Each number is 500 + 25 x the weight over its row's rms, rounded and kept within 0 to 999. Layers, rows and columns count from 0. Numbers have three digits each. The size before them is the row's rms in percent of the matrix's.

# layer 5 attention value, 768x768, rms 0.0228, rows 45-127, columns 96-143
098:472533522515501512484469523525502491515513486520547492490520495498496476526515507499527509565524485469506503502491432477515517525496504486481420
088:511494487491518475500477485549492470475450504505532467495476493519541499542508494521510503491470475420517465542482494513496477534488491507501486
098:467483535499491474556529489466480525567538506514484522479502499515532518502510515530504496525479496492501470539498420512486530507492574513527522
095:480483517492487513487494554523500480529479533519420508490519495486503480511492507503492495493476470521508537452490471528494493553493471445537509
098:470479465505465480498550547467508525477543479499468514489504494517467525515451499527497530480491467510509495536509496488494529490496522487506526
100:486506502525502509512531462485520523514514484462485481506473503545538487467467488500460521470491492501487491521509517486509470480484495470478532
082:556455523494502513508468490510520462445461481504534481490513493492538495510563499494503485521487503511477520517494537482519445493537462518479485
101:482481500496513517510505532562525486504458539487459486528506529499500514496457518510489530514533500484519513515491458554490512499482497452491528
088:501493477501484480493522476517467501530488464519512479512512513476505490498489516494420510512505485525511523500534497494481483508518518498483514
091:459497545496530491495473519529480492498503528553534501499478498514480465524511505539497483502515518442490518487466550514517506484530492520496457
087:484505494503536496483493470476477474500522510520513513520526500490529506496461508485529507517468486450484458512524506552493531457535465566505493
090:524523499507505473430515488502483500480519470452503512500466504523489558515498503493509513474473524523504472499494474481486509489496489482495575
090:518496497510504516550496524478492522492520530491424503511501507473480483495484537521502484505478507485496545487480507554494496501509501519483533
088:489512474502538469476484517554487492453509547523473500501513482456557541505505517511512476521471505473520495486510488514511498494446510476491467
090:502448511501467483516498538492549472484501467471536488504468487516470493448522503487547505511504521482507511498509504534512550492477437473545451
104:567495486488530498503491451493452478506495502464548509491511487491512460478562521490525461539459506474480507510518489453520504517505494521474482
098:510471476492478486459499544471541490487520502471504512508506500481405494506537490443592497512516533528498538484501479480497520553474453531513459
094:493528528489515467524574476466499534513502458482515514506498506513504539493512473497506503502529516478492477473528455513510471469483533487489546
083:546485545485494528537483458538453456473459476474534488501497506533529500526490488512506473473471478493504489577501508504477541493449550530494563
091:562468532504490493506487520492491505514511547551447539505505495449483507467530502507524487519508533498490508489463476493516487503464508477503526
095:508479499492452467502517557510506519494540466517495516503493506497452520483510473508498489449473541475512486485482480533479466488485502438529527
087:536500494495517467466548500481505498523452529497580510501491505511523512526510482462548503457477475506511473557536469508483520500521462513458481
090:516509520483539493484490519499489543491521510530432492492501504485532516523523501526517501516520546495497490471509544542511473510525517516469497
083:483463505491480517521439521538476482513504497499501482497524524479518477532499503518529505556485485511515493500449497505505519522469577439495409
095:554509525501482521475497461517503494476511476507484484503521485496460492505537485521508490474488499499504530507477515468503467538478498453500509
102:512523531495508514475514498462492487501532551473537510504514500490490545486556488487506510530528544545485504470499475504522500501506484522492507
085:487474500489451507493529482493468543534547461517439509499530502518503460476464496493440505500475486519505506496497582516504471494491473513490495
097:518538515500543491494494477522496463472497497461547486500479492475519559507519482482547505527476492505498475479508497494508547461489472471475496
097:502501502490512492500454501536478539476467533522466532488501496510493516460501495441520492479527520535494492522525491498493514476497530538498483
100:504502542515484486531516485471566489506483503449521512501488498497464529497498511471555497463470515507502505541502454505499542519492518514490495
095:518550477496514483500501459481499491501523501534464488511497492499513504545456501545505491519522508532478473484485512529510492519502525548508504
105:543436515494508501523462527512467502532457508473458509501496496452518497488528501478461504490472456542495527514486515520497484529509449459527523
101:478502570507461543532473412505459495503500512487470524493517504523530459496486534511445482505509480479499509476502506509508481493535508532486508
097:462470502503497481499466455502506492465495422440486500512524480508527498504497503474499487462536487519494505474524546504500506506481504528502499
095:511482511509498518481452495521441538510507467525465527488538499500480446464499521529482493485496492511513476479503485492506470509520528527482574
097:516487501501466507513526502475512531462468483444458495507523505527526451468528497485487480472528492519492525473513491430499519504516502489544473
094:512539492507586460529515510507480517474484517497522475526498506533516540468444487497513492451445510461513483499529481506492488442496467462512485
096:538466532489565550490512534498506486486506512471545502484495496515520484527575499496557500475465533451495507510526493519496481483523479504529511
091:482491534503514526485535499477514520549506587544493539488498503489543492519478507526484515563514469458494541491487520548476484493525453512491456
103:476516502508528541481524545510544475495538466507515481504445496526514504517520473489548517509502533483504499513492457508491506491481497566505492
088:500442512504521460500509498492508486528493530498502527517564517495468490439511506479474501480519496531514542513471461519498472506494495503505463
093:473477494495543543438485511526513473465465505500522494489490482485531488524510491487507506463547509507491494487518514528522479470504502535458519
097:501478470487525514458507515544516475495461460489524523515522504488501500474478483477503517495528498486502478501497535522502492509478458475484508
099:506501491505524526535519436515547497468462507496470486475483489461486466503493490494494495493520497503495546468481558530513498523486445487554480
092:508488508506462540521497502493541482485501498481470503507472486502517484486504491481553520477471499519503510493487518492498517508459483491522471
095:483565546513502532446520514511499521533525543519496519506469494472546479513475515504441512523498488484503462481517510478502503491528480471472538
094:449542465507543492487493496510461523480520511521512474499499499491535459528521517522494498484501465506500475471496505508508481513532511531468517
095:505505511508495462527474495509495502474510518562501490492517506502488514498472509520491482495473489525479503540483540492502484508469503505537517
087:448533480513521474521495530489522526492555457519544495504484487473493505514504520509507500521509512490498473497514477515490475509501508533432488
101:483514492486500493513513529519508507480504469476524476502463503497535521475464479485485498496473529480500506523501508527498482445492550476519480
089:466502505500522503469529515510529502564501486538490504533469502514490528536480484526467528467514506503528487497471469492484486500488498466515467
101:471489493505493457477487519538516489502495518502530478511506505517495496488489530460464511529471484502493507508499471464480526498525449481503469
093:496554487488510465499499507525462510527531486509478508502503485461436534514490520504472511522490488524490442455506466488507517552515524488428518
097:497530482494506495511478501476484516513528460536550496499510498491508489520476485510482503464490538491499474462507522523500475512485517513457554
092:461491487479535527508473557527529549515534454520483496495461514470486489519525467479511519515536472520496434463479480477500488532480503470534512
095:514484494483517482533514454489517493510520531480521507498528503453422501472531484515514490487506491488493541488527468486495523503501449500549462
104:537514490481470478565481475505480497490498505502458520486470500520487489527504507494516486476485485487493443541515525537511525530455524528519542
094:533534502510521524507497441471484508454516445475566490511473485520493489503550457474532489501469496522490481524517523466505496483489500532501493
102:483485476508464520457521483510515491522556451458525527495511514492477464518468506463514501464542511503493511495500464480507478478511508517483523
102:484514541498519489477482507459482530503537506532474512520489508475491474481485514503499513497483503489495509468453511527497499505523486496530515
106:432490503500484490538517481471527516538524513526474520488490496494509493512494531502495519516494534495504492489498472469507526575541533535540493
101:468540481504515512520483503538517466495448570518488476486502495471529493508493549491502473547507500488510492504506491484513488505508528496495500
100:532518480494452474539544537505510519471482468458519495512474504538495529505456475497520525479532492492498513519519473488509490434490505460568500
095:463485530496475521534483505511510517516475483517494500508488506482489446500494512501488496524507508557512489531467471489477510576498560475553447
097:495462523512497534473483476514535500487509429477518484498474496502484488525501467455524524500507533491497532542495519499536490475464529542476481
088:500508526518504503497463550488473517478474486466531492502493480502511518507532507449514502540461512520509497501514520490526493488535537512464469
098:519498474492463466511491512559490474486455454488545493491485503518487511505495477478502505484517446531500459533503516501497564531422512481516517
085:476498496510489458508483457553475475515492481550578498511509513512490501460483488549440504525469478463497474495500476463492524516530524473471495
093:480527453500475498509562471490442541492522487479429503483507489521574514538503511458497497476488494507493500505543486494486498515474515494518519
101:491465520501511518503532453503503467529535484499414497512492502489533472528512490533488475498486521513507510516483481543489509523493543513519525
102:542561473481490478485532518501496531536497501501463515514517519495467529466472513480499491503542526529497491487524495500488491498507515478498532
092:515466512499506525514514492479500520521488514478514518506470494533507481462530470473498506534503499483477510470510535541515527499558463507545475
096:495503494497526461455477483525463515503507505562485478499526494491531495499521467511489513486447503509501520478497534534483444496527495434509519
095:483516487507534526489514516476500489458538526500473484489492510492508492483497475517516526487542515456495474506515507543480533477542500509525475
094:509477491496526512476456492512513443520500521549540499473525496490482518501535486542477515448524502479514477490517507521481469446509458481446488
090:563505462508492524459476522479513457494471490539521526491508479456457485479502498511502493514513491498506523454488562494501457496547420459469484
094:467493521498516517480466498500486526513496442488536491478485491503498483531513491542499511498481479527491508494489564519529483525506493546494515
085:517526499486490476513484556534514524524541491495480490515479508468489479510464566505480510523491522524505526462493479486483520549533523514512546
096:451517478481494474503503514525479466494480503531483485509484498510507494535485515536496517584552522497508485476508532525498501531545519523508465
100:473500491504463474532511491523455506524511494526512537510516505520544494523539485507528491540514509483512470505522443484479502487488563571506440
109:484516485493561492476494511520502489502514533531452476488509495504492530519497492514550526507483517510503489499498501563506519508467489522515522
092:495532496497533485441498559531494498500525446542529521494482476503443534524518489513547501518482496530507492441495541533497482486520473504480525
094:487480501493458443501524547492474514549525545522458513500507508508465513478496528530484508531510505507513511492491453482483519519521511469523480
# layer 5 attention output (transposed), 768x768, rms 0.0283, rows 45-127, columns 96-143
097:459488529537518502554516505491490494495506477504469503510514520476475485481453508490460513461493491477489489512512509507483496475505499506536496
086:488479529536535453494557491528507467502560509506524494493485432495455509513485510479494507533514508515506508506503477473494513471496514486527466
102:456512535477513506494497508503498480465462485519494512469496467513473494487492449496510503509519510474486487509495507502531498486517472485470442
090:494487483502493503508478490490513526517486499476563477518491476486501517471508500534482490473511530518481487495548491499522512501482485538513490
094:530509491476531502469460469540454515506462524488547479515480543522507503461581479519538514493520472517503499498517498533505438504480484476478516
101:508520504483464520510481513478485525556476507518482494494528525483458456489466475496534483499511501502517498492467476528475516529558478506484488
079:487467454456503469546518492479538509510540505531477528476473436496489492508469505514514454503484499515499474476477473549463500493489510468535516
101:534497522518474460493511479482497505478550518514549499504516494522501523505489512520467518447540488506490517533486522497492514506502535541510499
093:484512510502471524532463531444555506478488498485499541445515546478512559487512489506449488512520502471491516528527502503520483546485490516516471
092:480502540489470500504514501523473467498527493480536510556500433460507509557476525486541505514490473498506492502530522496500476484463544480539534
084:509518509500487513518479556490494492493512471498491490514545432476502483506534492452497521477507484489500532481528498488491486529491494459514533
091:468500487512534549524495516475510463492456500524534503469494471475481467488515459488502495491512492507473514509498548502491489470513509496491502
093:448438484491483500489527496512488538511474482528514540478514462483522504538522478472449499499497486510524483521527523482497517490520499524498491
083:505499489499506514528472482496492512556493524496496503490511500498506460485503492470458479522522500482536482489491513512467499505542485523521526
088:524532478535493547504493464488500498519514517542502476485529497494528502550474513522448546505467491518470516525502456455524506501521533522482544
101:476515483482503531517490523501515490500490460507482517471502488516515509489509494488507488548502524485498485458485465485503496496509481507501477
103:474506476523497497495492499520479526522488501519487502538472539520544482484484506499476498485468510527489515473516538475508499480514521492481537
092:462464504518494523471496517507542473449501551497474473476483463497461514503504485503478482495532496500497538541517506460504531529519518531469480
089:510508497501527466501476513484518492490477518492568517493468384519475511474504483529529534550511470532448494469468487479476512487491511503497480
088:515473481517570519461499460528461515511517510488491484504518520514522458483487465487539480473491514513540473446496525505533541486502508505526513
100:469504502544518531502504483495484490522451498508464513487499473468492520489484479511515521519504466489488490550527503494514508519498505517460479
088:478525465499539519518461501500491507468517496480526485476514481492480475442501513510510500544506503490478516492464476488475494536513532486503529
099:483474501496500525485498485538516499489501499518496519476511443474505447525520454487522474485483462500512534520529537523496490465497501507524494
079:517491501505502520480496501509530471470482534492520465533463504476479530473471513546502483490542547495469444504535520500495511429515458512491483
090:493487490512523455494521463478488524496491544539462475509489489502515478488500491491521514542493464498500520488508519504486492506497502505486496
103:494498461481512513488528452503515478465528483522453466531486539490499446511505541535495479460501496494511475503510530499504485481527466468496482
081:531511468496517435518554514494495538496504483486502491456523512496506496519504502470505533547523483507489522543503473457464512559503471505487514
096:463463497503495519520489507525519489517495506534527528482477476524475520470506519517450501485487511505496528501499537466466500497480489504487516
095:499496519486509523490505487484515497517458483457495473512490481522513448529495518491528534536502511511493470459485480473501540481548511514529522
097:456492532515497581509438516516454503519481524513501496477531542521516490478489509490462477513489518471493438494529474521550524480542547495512495
095:507478502473487474484554476516463529481516524487490499538484495521485462497509512481456471506491496549526482467490540502483513501493500456513488
101:495517505478485493510503505477500538526539483498494508491510503481510518497487480553517499495499548507481461503515439504469529553499467534518478
101:514477531506510487510519544459512496478488498527499475491521418488498497544494491508515493499495513507485516494491508490505527492497481504501500
095:459479492502518494514527530485508483511488523546512482482500507495488495533471489470472507487488512462546509504514498580506535513501514510476507
094:510524495506529485493510550488503469530478474512490509503448536482528469501535471464524547500472518525534488489478472488520528481484538523524489
097:558494504449492491467483469513482505490520526478457491523482542495509503536489514508514529511492504539502490479498464512515458518482482511481512
094:490514538496487537529482522455540489500518479497496534475536435471490480490497490477432515526507487456486466521490471538510542539501504554526501
098:473531496513486520502494457510503444475518452523496523473504407480527496521480488480489465518479491479504524511485499504485502506498516513506490
092:514501488514510492483464490546466519497533477480515523546521480490512490493510496497510482469531520473500507526503527457491454529527492487524490
104:502539477554484523532528473484497476501483494554479489473557459490487452495493511473513508491473489505500537504477517499505476490514503459518494
084:500476514560513526530486522464505539507521512497482456558532496471530479482495469507548541468509533481506464511527519545485539518472509532551509
095:533558501506486516506536481499473480536526482493494497504518434517510483534481555500531493469455527497533544467451499515492502508508487488550540
098:526513482494490484513482485513503480508526501487495459479494527521538511543499493504469460520495515521521508480486456530539513525504522498527506
095:531466488526469489466516492511456531543506489515465498506520521535543516542484515496444486534481538501516519502480489506464517503529504510503540
093:511524502521470509503491465472493516539513500514482488522528449531507540492476547474449512514478508465470486499520525488471486517525483523480490
097:556533488475482502501479451543485481495529467448513529521508528509512467506521528473489514526511495493507468469496518510521428525495499524508496
088:529523517490466535525524515495501468533510469486488555480505467486509481477472486466497500488482513478513529493473484529502507463507508504567522
093:492456491527533472528515499476505508476528496470541502504467506459473505494534451516499485519506499556500500527504493502500509511502512528504507
090:464526518435495532527490501469472498517513480537514532427505473481486466511478443491493463493471477472509493485491519566525508494494526459542515
103:505537540563460504494491494523506504498468535521507497500485511475444524521482499505499490499536488488489533500456501489523502485534493510489471
093:488517524508525477511493474506463507471502509475533525456518504497493496469499486540516485480511466498483480518524523496528474529481519459494482
103:530511531477496465474504521448508526525530507508489481504531534481469500466475509520490551448538497503483475495505485479521535484490483512517511
089:478483527452494548502461545480507504501449467487512498500483549524542486500537482528494493462495493498472519497522514573525500462471518494509531
094:525498474543500515520547521473486468451493513485488491470486462494527486528497524481503478554476476499511514502507498528507516493504515514521475
085:525515533505489520476488485497478462495524545494489464531481540501496484543527511538488501500488516491502528510531501516539495490477511516507500
096:485481475541519520483515528509488566509503482494492491526532531533528476483476517471506513518514524498489508553494511486458543553484523547501528
105:527537501531484513484548490506483471533472474504510487519513424553502510545480462465478515512469479532515533517468498490469511472534529540524484
096:491502472480520515512519502497518487508473488507478493468503503517485483490514486491491480544502509479510487467481455498471486503518484478489503
105:470527532532504503519510547466468518517457483556441476490516579491488515480485522460450505489488487486519492485461509532536523545492488496478503
104:513500512486493498484506477534489533515542513512490495519484493468503450529513492493494503511499490490508472491519520518520502493494478496498502
109:506486524492490502478452523490498502473481493471467501538453493516546513480494476471495482520498484511495452481526530531490479473506507484472501
100:537504487502465486472505500484456502515491488481523492510509480539515493498496501491513508501470503507528483497468522499492501472523500510525494
097:499462491517515497507456473473519509483524548511518453486459481494444504483500498542468521530462461536457528505472482487504482508499518557473495
097:497514508495525488508501517467498471489500471486501496511494503516536489473524458508502527481487479475476508515509462476517486455481523497504491
097:479498477538481475485547499514482479480516516533458500487504506510483537521506535495468491517476485521531492481499529485484488484518507447499479
088:483508497434462542537446481496523471505495514481531533461469502474505497494517501516528508520483480497495445473532493476532482471527485482501520
101:548533487484535497483511489474502462488484534479506474530470518516484512500490505503502517531487499523481532489442476500491497520507499504486504
094:514522521502527485516450575455517509477495507499511501461486470497498532450492472523496485535542497479475491530495491501471510527460487503519471
094:518513483547514516477474518470521509502413495516502463497528510505471494473514487481464497511540486468496560488465481506488500495562447532472511
103:483522496524500447509535505510489529497505493566511498509523431515486531524519491505464531475524489476509508537503493501509472497493480476484436
103:457483451530535501519472513484544490463460497486536484510484544480503520509508471525459483497509495527488570528490514464538506490476540551475489
092:509481461508524512491474449549519490462524491498491464494511452479526454535510537528537508501519502520484517527502473450472473550490492476494499
097:499504490508480505561529531458508530524468498498445501489493444470492501474504472514509482504547497474516486504538480502457516528499492560559445
098:480509507506476516479528462497521461492472501529493490515517471520503469532515489496510502448483504487497559503489505458544464453502503486504541
094:461523493503520509542503557476475495502521512497478524524514453519529468490483503516565493494477515493521491504494496482471521545466518490583514
095:465502467448440481530473498519472517544535501492498551521480455526551523547485538507482495504482496512515469498551511489497493494463530492523510
095:496471491509533498519545520516524482466509479514503498497512488481519478517516510505526472528483536519521537509477490519445498523494507477501511
091:486502535504504518474500509501516455498466466500521552449498537479514505490507441484438476480501499489507521528513523518540517449471502540485483
095:512532517481471472493502492504523476483554484485529460502512469532524498510483484491500500459456442492507553532516507499512468465499539484522498
097:461502546487512519511472513485542480488479477492496488434511487509465556512487513477471511480505487513512506512492523455495478516498525483495484
110:500507469573501520510516500481503494477465470530544481556504488516506482460539483496486489489494500460480567509466529491494496483516493503502533
099:458532471523494519540468474518485493526495499508533521519490523487514478487517489505508504462503504503505546528514515467478491539464532464498498
096:460506507482525497499450496477504487465474499511508510494502534478488535454509443516506488472523503473486497573532551522541512462473485524461507
# layer 5 attention query, 768x768, rms 0.0228, rows 128-185, columns 96-143
078:480514437524504521510532512533526475452504546477512481523507525457504532519463496497527493519545537484469535547501481456498505530515511470489509
110:489487512475495474490549509474506517475514543476467486493522501519446493537535455516507503485491524518482495508541494497523488495504517482495469
111:506485454525521521504492477515470505531481469489504497489520465496511474481514504516498494517515468495517514491509488455479521528514538504523505
095:481492491503541537519528518507542485491501540487523491499517472501480553516511529482505493532508510471521526464505463475498437484480512515480490
113:483508545466522480481492492500507522468538507465517515503525458489516492531517528494516436488508471471487521492463516547531515505513465497489537
092:489509528495549489529490475520522535540499492504510509484508505522535465455524517500512541522512500454517459441519461511505501508526491510510496
078:521484514471489502487516513540501511484506467500533459505500544448545492536492491485539498485469495545461493503501534502499484500466495477547474
105:518448509481501534521500493473493465509492507508477540477504500435488516518510498480492495493490517540477523485498549511523521511509484523485514
106:492502525516520509513497498475478493490430452505490514492454499494512517464511490540491455487514486491536570518462483489482504526515472479505524
099:472484495480527519529521511505498503493519520502515478501549434519488485538523556521496503511508468467495482495539470508517446511475535493508505
072:510524572527551533531531529493532476459480483471455518527485495510512520481491500499483504506471493485510534515515462532532498461500543494503486
105:525516546500523541489524479491511457496515520516484489487537525474491498499486488484486483524522489491485489475488457512553522512497539530461522
105:483533513457523495525531542486550521490539507537524465500512524520491549475509515475536528487481514485459487489558474484524478427522452507483507
111:480492477501513488538494512462493537509577491529515494515544487531469492530518507452493508483540509533478466511524508557558477485497482514494523
102:481500555496533491507544500550499519532500474523466439525510572480510502497483488479535502520522517502459487495520487530517530457534512524475519
057:492508521532505489495484510517489515487475499562517512523506485526497501441512480509494515491454482499473471508488483513497491500472491505491485
112:505470497532493483507504475494508544536533491513509481537533464516472485479525522529496520468535555516515465494506492517468492482484519505490479
092:506467508544516506515509569453487507476481503469511528510465445537491476491517517478521567462471523496517468494540535533503486482491486485525466
093:498479504502510517497497555465543510462509520500497509522468526487468521498522468516479538501450481467527525527511465494474476499531535505514528
080:494550504493521512499492514501507498522504432542498473520477549511500487464486494471548559546462486458491457454499477515469508503487525517495481
102:504479492483505512494483467551495471493520541516479504492496538463464533448471503514504451496503529524518485483468503506498536486446466516474507
087:472481492517509539542518529490528486499463506492479518535465507472523505487450499484513537485494537489501534491498529512481506483525507503533488
096:492473530529491497504522478505494518522502497505519495501519521529518501513478531502507528512493511485491437472498526497468480488544515549501438
107:542505528460550496502507526492505507500485508488511540481452524493544493466474495472524533517470475502509478494524503514519507435475485496510486
102:485512493571524511488503490541515473508468504481503503499467511553509506506481514491487523487515553489539528527489480516493481513506489493490478
058:527526544471510488540527518474542548517542499472512471508523518466514502527495489490512494509522466477505474470517455503538489456487537511509470
112:513453547507513530480515482515490442519470457493479543498494491499512495492491536492512516529465497527517482486503496502453482465442547510483439
097:477519452489482512515510500548465482516481500495464492495504486525548503532441515482492555463518550487496506489512542489484500500489453489511479
082:486525537490501495518479487493509506545532509518490503513502494466517516500488483499466539547504443473482466473507477514533546493512549509467527
110:510515502482503486491535493520494548519467496475512476511524481494576452509506486539521517467481473485512503504524486499490519492481517486554476
063:505508507524531517544496507517502527540472517481481534486519482510502520463492506502499501508503514467544524477528505515516490493559500503483498
108:473513493452513489500569501526507487493558522510520472505529504510516537496497537464529504519482505502462515498500475531531481461491495542497519
102:543490524508507497517455488496474475488531501491494554503530465436518497549497528519456477458494484556490525550495519524512528513533482475521539
100:486502444498462465481529488509498524490516513455483484501518499496556494511506495528485506481502524472502536518491491480495466512507494475521486
093:537489535523513537497473506496516475511457478506485509503473505493500507439520516529478518524496505492546535491505477506464502477503495499517493
092:496483537493495502483501530474522502448459515448512493511484520485480505517526479475508449495498473484476512497492494514522453500509525501499516
086:548518555504495517498481467499490524513484488488467489497513523529529476505503499577493500475457458525530532485511498480459488484494510505515467
099:543484540503483474532476489480497507482488503482505506511486511440498478499525481514466471443472504530509530495482530548502533509497463477530509
069:486494477490495498489524482501517515510521487489533510519532456520507501486521480452481529482507505506476464483496542499541526509485492501506498
109:485513479545461479470526478490507551521513454522482473514545493512506471531507431507524502477498507547500496519490518459495520559532531476536484
096:499496447522458491495512503485501531498529519500513492525526436522470477535525500510462493451537535535494554473508547476508452507498492489525515
098:474535546515540499534464511493504522517518482510498543510478509514479502432494473512502517492497477452513530491496483512482529493545467490491533
109:511558517514507501525507471467521470490473501506494450516487530542512504502516495549510505465481480500524507494512477510483545509515483492510509
102:500484519488554545533481502518516433474465484480491513497487558471520482478499487538486473518483489508517508525513491535481514461483523490488520
100:515507480488500463510522523478493515504579541529531489531509540511505510499488498441496504537486519501488486512468494504483436469460512508489472
112:525499510514474497491513492482516553524481485462526488490510461486525501535526477542543488502494478512515490441546491463499482508501539482549445
106:506527530478513519525528510515514459534509479537506478508509509497543542485492528480512554517512501508465462492544488524529513443453514502473495
089:525506454518503477480490484521490506514503555495489464498513540488488471488505532493478507524475530510514496533495491483479484530503538569515495
075:503491494478478513478543508453515513439506514488497509508479526453484509500499482495522500512499520509471498524494525494516513485507486495540445
062:513484477507464489465506468506485458517498432488470478509461547490515512549472480498495472509501503532480536513494515505471509543515498477476487
079:538524490515485468513487517472463508525492493520479498516491494510556455497489489506450518484507481522496467502494547522496534522531469492480492
115:508474501490493513482466495477508491512528471477524484490489528464497468531482509482473458560519445510501479519498481466490498531527567500492520
105:468549499490493485494526499478484494537538489533518478522527494502493503482512480475497527495502511496481461475479472550531512495489496506487540
092:511514529519532509495473489532512480499438479530485499484500509460513513455512501527548521518485453485505450477504479490494579536529517519504480
096:496466469483485496455502460529524490511511519464503499461489537463500521526481477471520512529528496515493479482501548469514544548529485513500487
100:529512516487477504470467481509499489517477484503496490477488470482518499469506522512478488492489523536529477495503465543505534496463494501526553
070:476503512452518510509503555503509501462475556476484512485473532472441532488486515513517474542483499469499506531476480510508491486511516521501501
109:493474499504513513480489551485543482495494534492553516478456516495459506498526525493537490552471474474503458484518488484500460495523508508454513
# layer 5 attention key, 768x768, rms 0.0228, rows 128-185, columns 96-143
081:498512492502471477486492486448532494492500520556527499569476480489497544528505515552500485512498465477512546518505516467484477489497491492535519
103:478476492453455500450474469522490497475534476516513479544506502462470504476512505506479484535505498532396483513480508488499498489479512509491479
106:504484501529481520480526513482519532541502537530469465453539487496528498544477494471545469501510491489515512481497496518507491503546486492548522
100:474484509489517499523467522491525526479557471534489487459471472439486475516512536479540520569498499545487489501509520500466436522501497461485498
114:479501482466482489500460521538472521472499504471558528505460498480504489474493507521524487522480505456450478512481513495499540509479481510452487
096:544515443510574498513518510510494508519502447477498518466523474539505496471469504463513514499513517457548473510533486544473492465499473490518484
074:532492495482464492490468500499477520493497540500480545374502576494516503508502462471490537477484507514555462490535527497534523530505486467494532
100:482514535504480467477465515494475522507545504522482483562478511454489453510501484501506474520460476497437478477461516477494505541467508472484509
114:474507481495490497540519550518482527529501508484509495462568460476476447511490485473480510519505529467516509484534475467523502465506495445492475
104:500518468453537524474522537472520524501517498523515481459488521442498473540488536481524513486501503544536485515524503500467501454503487440519529
069:505532517460504505487516468472459456502497489507520509542480508478496552484498519512493527509503479470558521520494494504463528488504485497531526
100:539460478472508473489463511530498460505513501505508498537494460476517515485489489511493491503506500476461487518518496539533466499491434471484526
106:523534495463536511503487448490488487512474468512519552484513566515497507465496507525503529475494455502573461496513485500473499533491499505512489
122:515491501501493501451452491479482485500470486481501536509467552513499459472499519550470476464496496499527471487462512516494507534462539552522542
106:509520488504489500502490455502416473520463497482460546509500485562470536454469482515462513483461483477490470516502499488492516499481516495479511
067:519492492495511529511482523500477521520490495480477542400509530513525451484498469490467555488502504534534490476530501498550494499500489486472505
109:517531497549513493494517502464469508513484505495490466475526486573531537462480549499496453502521480487499497553498492504495532515552521523511493
084:542521517531516541459523456497518506493474496496517462485532532501516511484497507485523496501525509496585513500508509525508531470527498496588508
090:510473464478536533518542469456517498523512452502468459586526433501479519547487497524514498535524496536459548511520495507473444482472497488523487
080:520509489511547500511478490500499497523469518501505541478514471574542485483517479495467519473491481500528466488500535508481488524519478526492501
095:490474500507470487506498487499550464485487513479487480578444405525486495519497524498465494534494518485403532545516483513518460535505509523454493
079:480526508537532483489522488488491470500486485520518463637482414499482541494492525525524461509511475482487515516473510517443508493484505492535511
098:530538509544502507497504499501453497538485515473491505454504483510541498490505469503530477457513505479539476481479515548475516498499503495529525
107:491515514505504529513488459547472484513505476495495572484511477483488517450506508490507566475464519479553473475523489501524515545508467489505521
103:491502453569483479475528490466518461479494526472534434541528465581510499474486485467502506514503540478476537484525537566547490514546496525526481
065:495515512489534487481526478475498477489505467528528501539472525474484535517523530507495479525521476462542490546458478490439518520501502511524499
108:504511553541514509495528484469513507511515485474554472534478455505512499507521551493517445522481519465464519512489502478491523509552500502470514
101:492519535573468487480489514522516501473501492516495499528513502526518538457505478507511503470519489495497517480506526516499548483500471513520516
077:497503502504539503489477506484464456508482481505502503597477434485502531496496524503492482503506487477472463520468479520444477524509497514516514
118:508463537576480521484470522492481526526495485542424541457514501497510536503514479490527536473518525525502488466491508506526548517515502507515498
070:485531521504531494488525490477519491507494503505524454573495478503508554515499527506517485518513490450549512510462472504429509475506516521525477
110:488506546476478492503450462455521491503478487505559569505461533506524491476518517517475498480487491474503491474496510494519551522508482517501503
102:530495509520462482513489515489490508475497477514497472590497479486491511523507479529530475482488487457466498495513530479496522496476507500490507
105:444503510533431493486483529483520530506499499510482549472488494515505573512494494525517511503501501496450521480534520490565569492532475506486478
090:484511517512539496510554503497497501542511486458475453518557465510487499524470512466523514510491525513507473487520462527519509519518510459513497
095:525482489450520501463510491503528516489553488512518488479477540464487492522502514495502472539527491460511521522480485477525525511478474456477473
088:522461508505484520503509491504496537530509470474448478441527529512513461512497460473484504458515489529497509477501520536497507516481509498479483
106:525508457505525480484524492510479502502497504504462478490532519516481470519495470487499518519509504442523488493513485488514513498486472477500501
067:510485489511504478487438520510493525488496487508489542456506515537510468446525506530488461498504499515492485470479502477525499498497473518483507
113:497487526515459498506494507483498485511472484495463520498522564531479524509494529514457538486500485562500489509470505493523505504493530572508508
106:496513526509504482456504536467545527473527501510528430508486578510485526537507536493545435516513477525503497517463514508512504475508530514514490
093:491516457493545488540532511517479512503472473480522478552542417527512489502501493519521489515510490462485494504509471484440451478499496487484466
111:503495432507527505521510492498465482486469470521477542506506499522529478478476459479492536465498502522506514503519555497470499413467496504540484
102:500532495464470470495561492464451476519487524478497542559470473472484501494504476486502502499467508458509531497544514502484514477506498450510517
094:496483524498481518498448477475516504467520491485526553468455464505495487494519476533479458502494502485505513510496518484508480531470527502479543
109:509476515528504531511468502496489517504500465526462517411536545459487537527536512467535516535524510529564467499492508509482512478521511514563493
105:506519548512499493520471453479469468502469494505498569474485535530515500448494494508446500460471499481571467462496511474487507527504492493506527
091:460475507498525503493490507467499504498502533487444492469456496511523467564495468530506527493507499551483536459466555527528452520487513473512519
077:497519498459491503491489489497507465474501486527511502532482526476494538518517522523505514525526510484537520504498459472498529496510527504553517
070:512485469528453495511454509523475503466530521473484499505486467534487478469505476487467520496472504528396476475505538496547492518482499502461493
072:493521538539507486440565526513500507494518514495521478541513512504499545510476472484494466486489486483511456515456499501500510503464531525514516
120:512506482488514507527506496490459502499567542504494512470487499456512491537503472524492459501498453503486467490472502491487466549479532506503523
108:483490500501527495520478486520491492492499482518518545495492509536517495454476478498455468506505499515476471527491495485486486490468509525477502
099:556494468476520497507511495486451480544471488528462491485526514514532499479477495479491553496511499495553487476521511480455496513512470500536474
093:488477491490480456492465484531516491475522530502500483553462491493474485510536523494510477531515506516421472453457507519487469573503514520494494
093:481486507525527514544521505512508466523471483485478486478518533527498513515456507468494526497505503510511518517534483493559534505537479492497495
071:480485493466529497485529482494539454493501480497522464606460455502502530538487536533487495527512494488461558537462482501466483485479503502482477
113:511521490432546531488524475490485523506518520499533483448511481445492533512530500494529491549468488492544489502497530514474487504504502483514489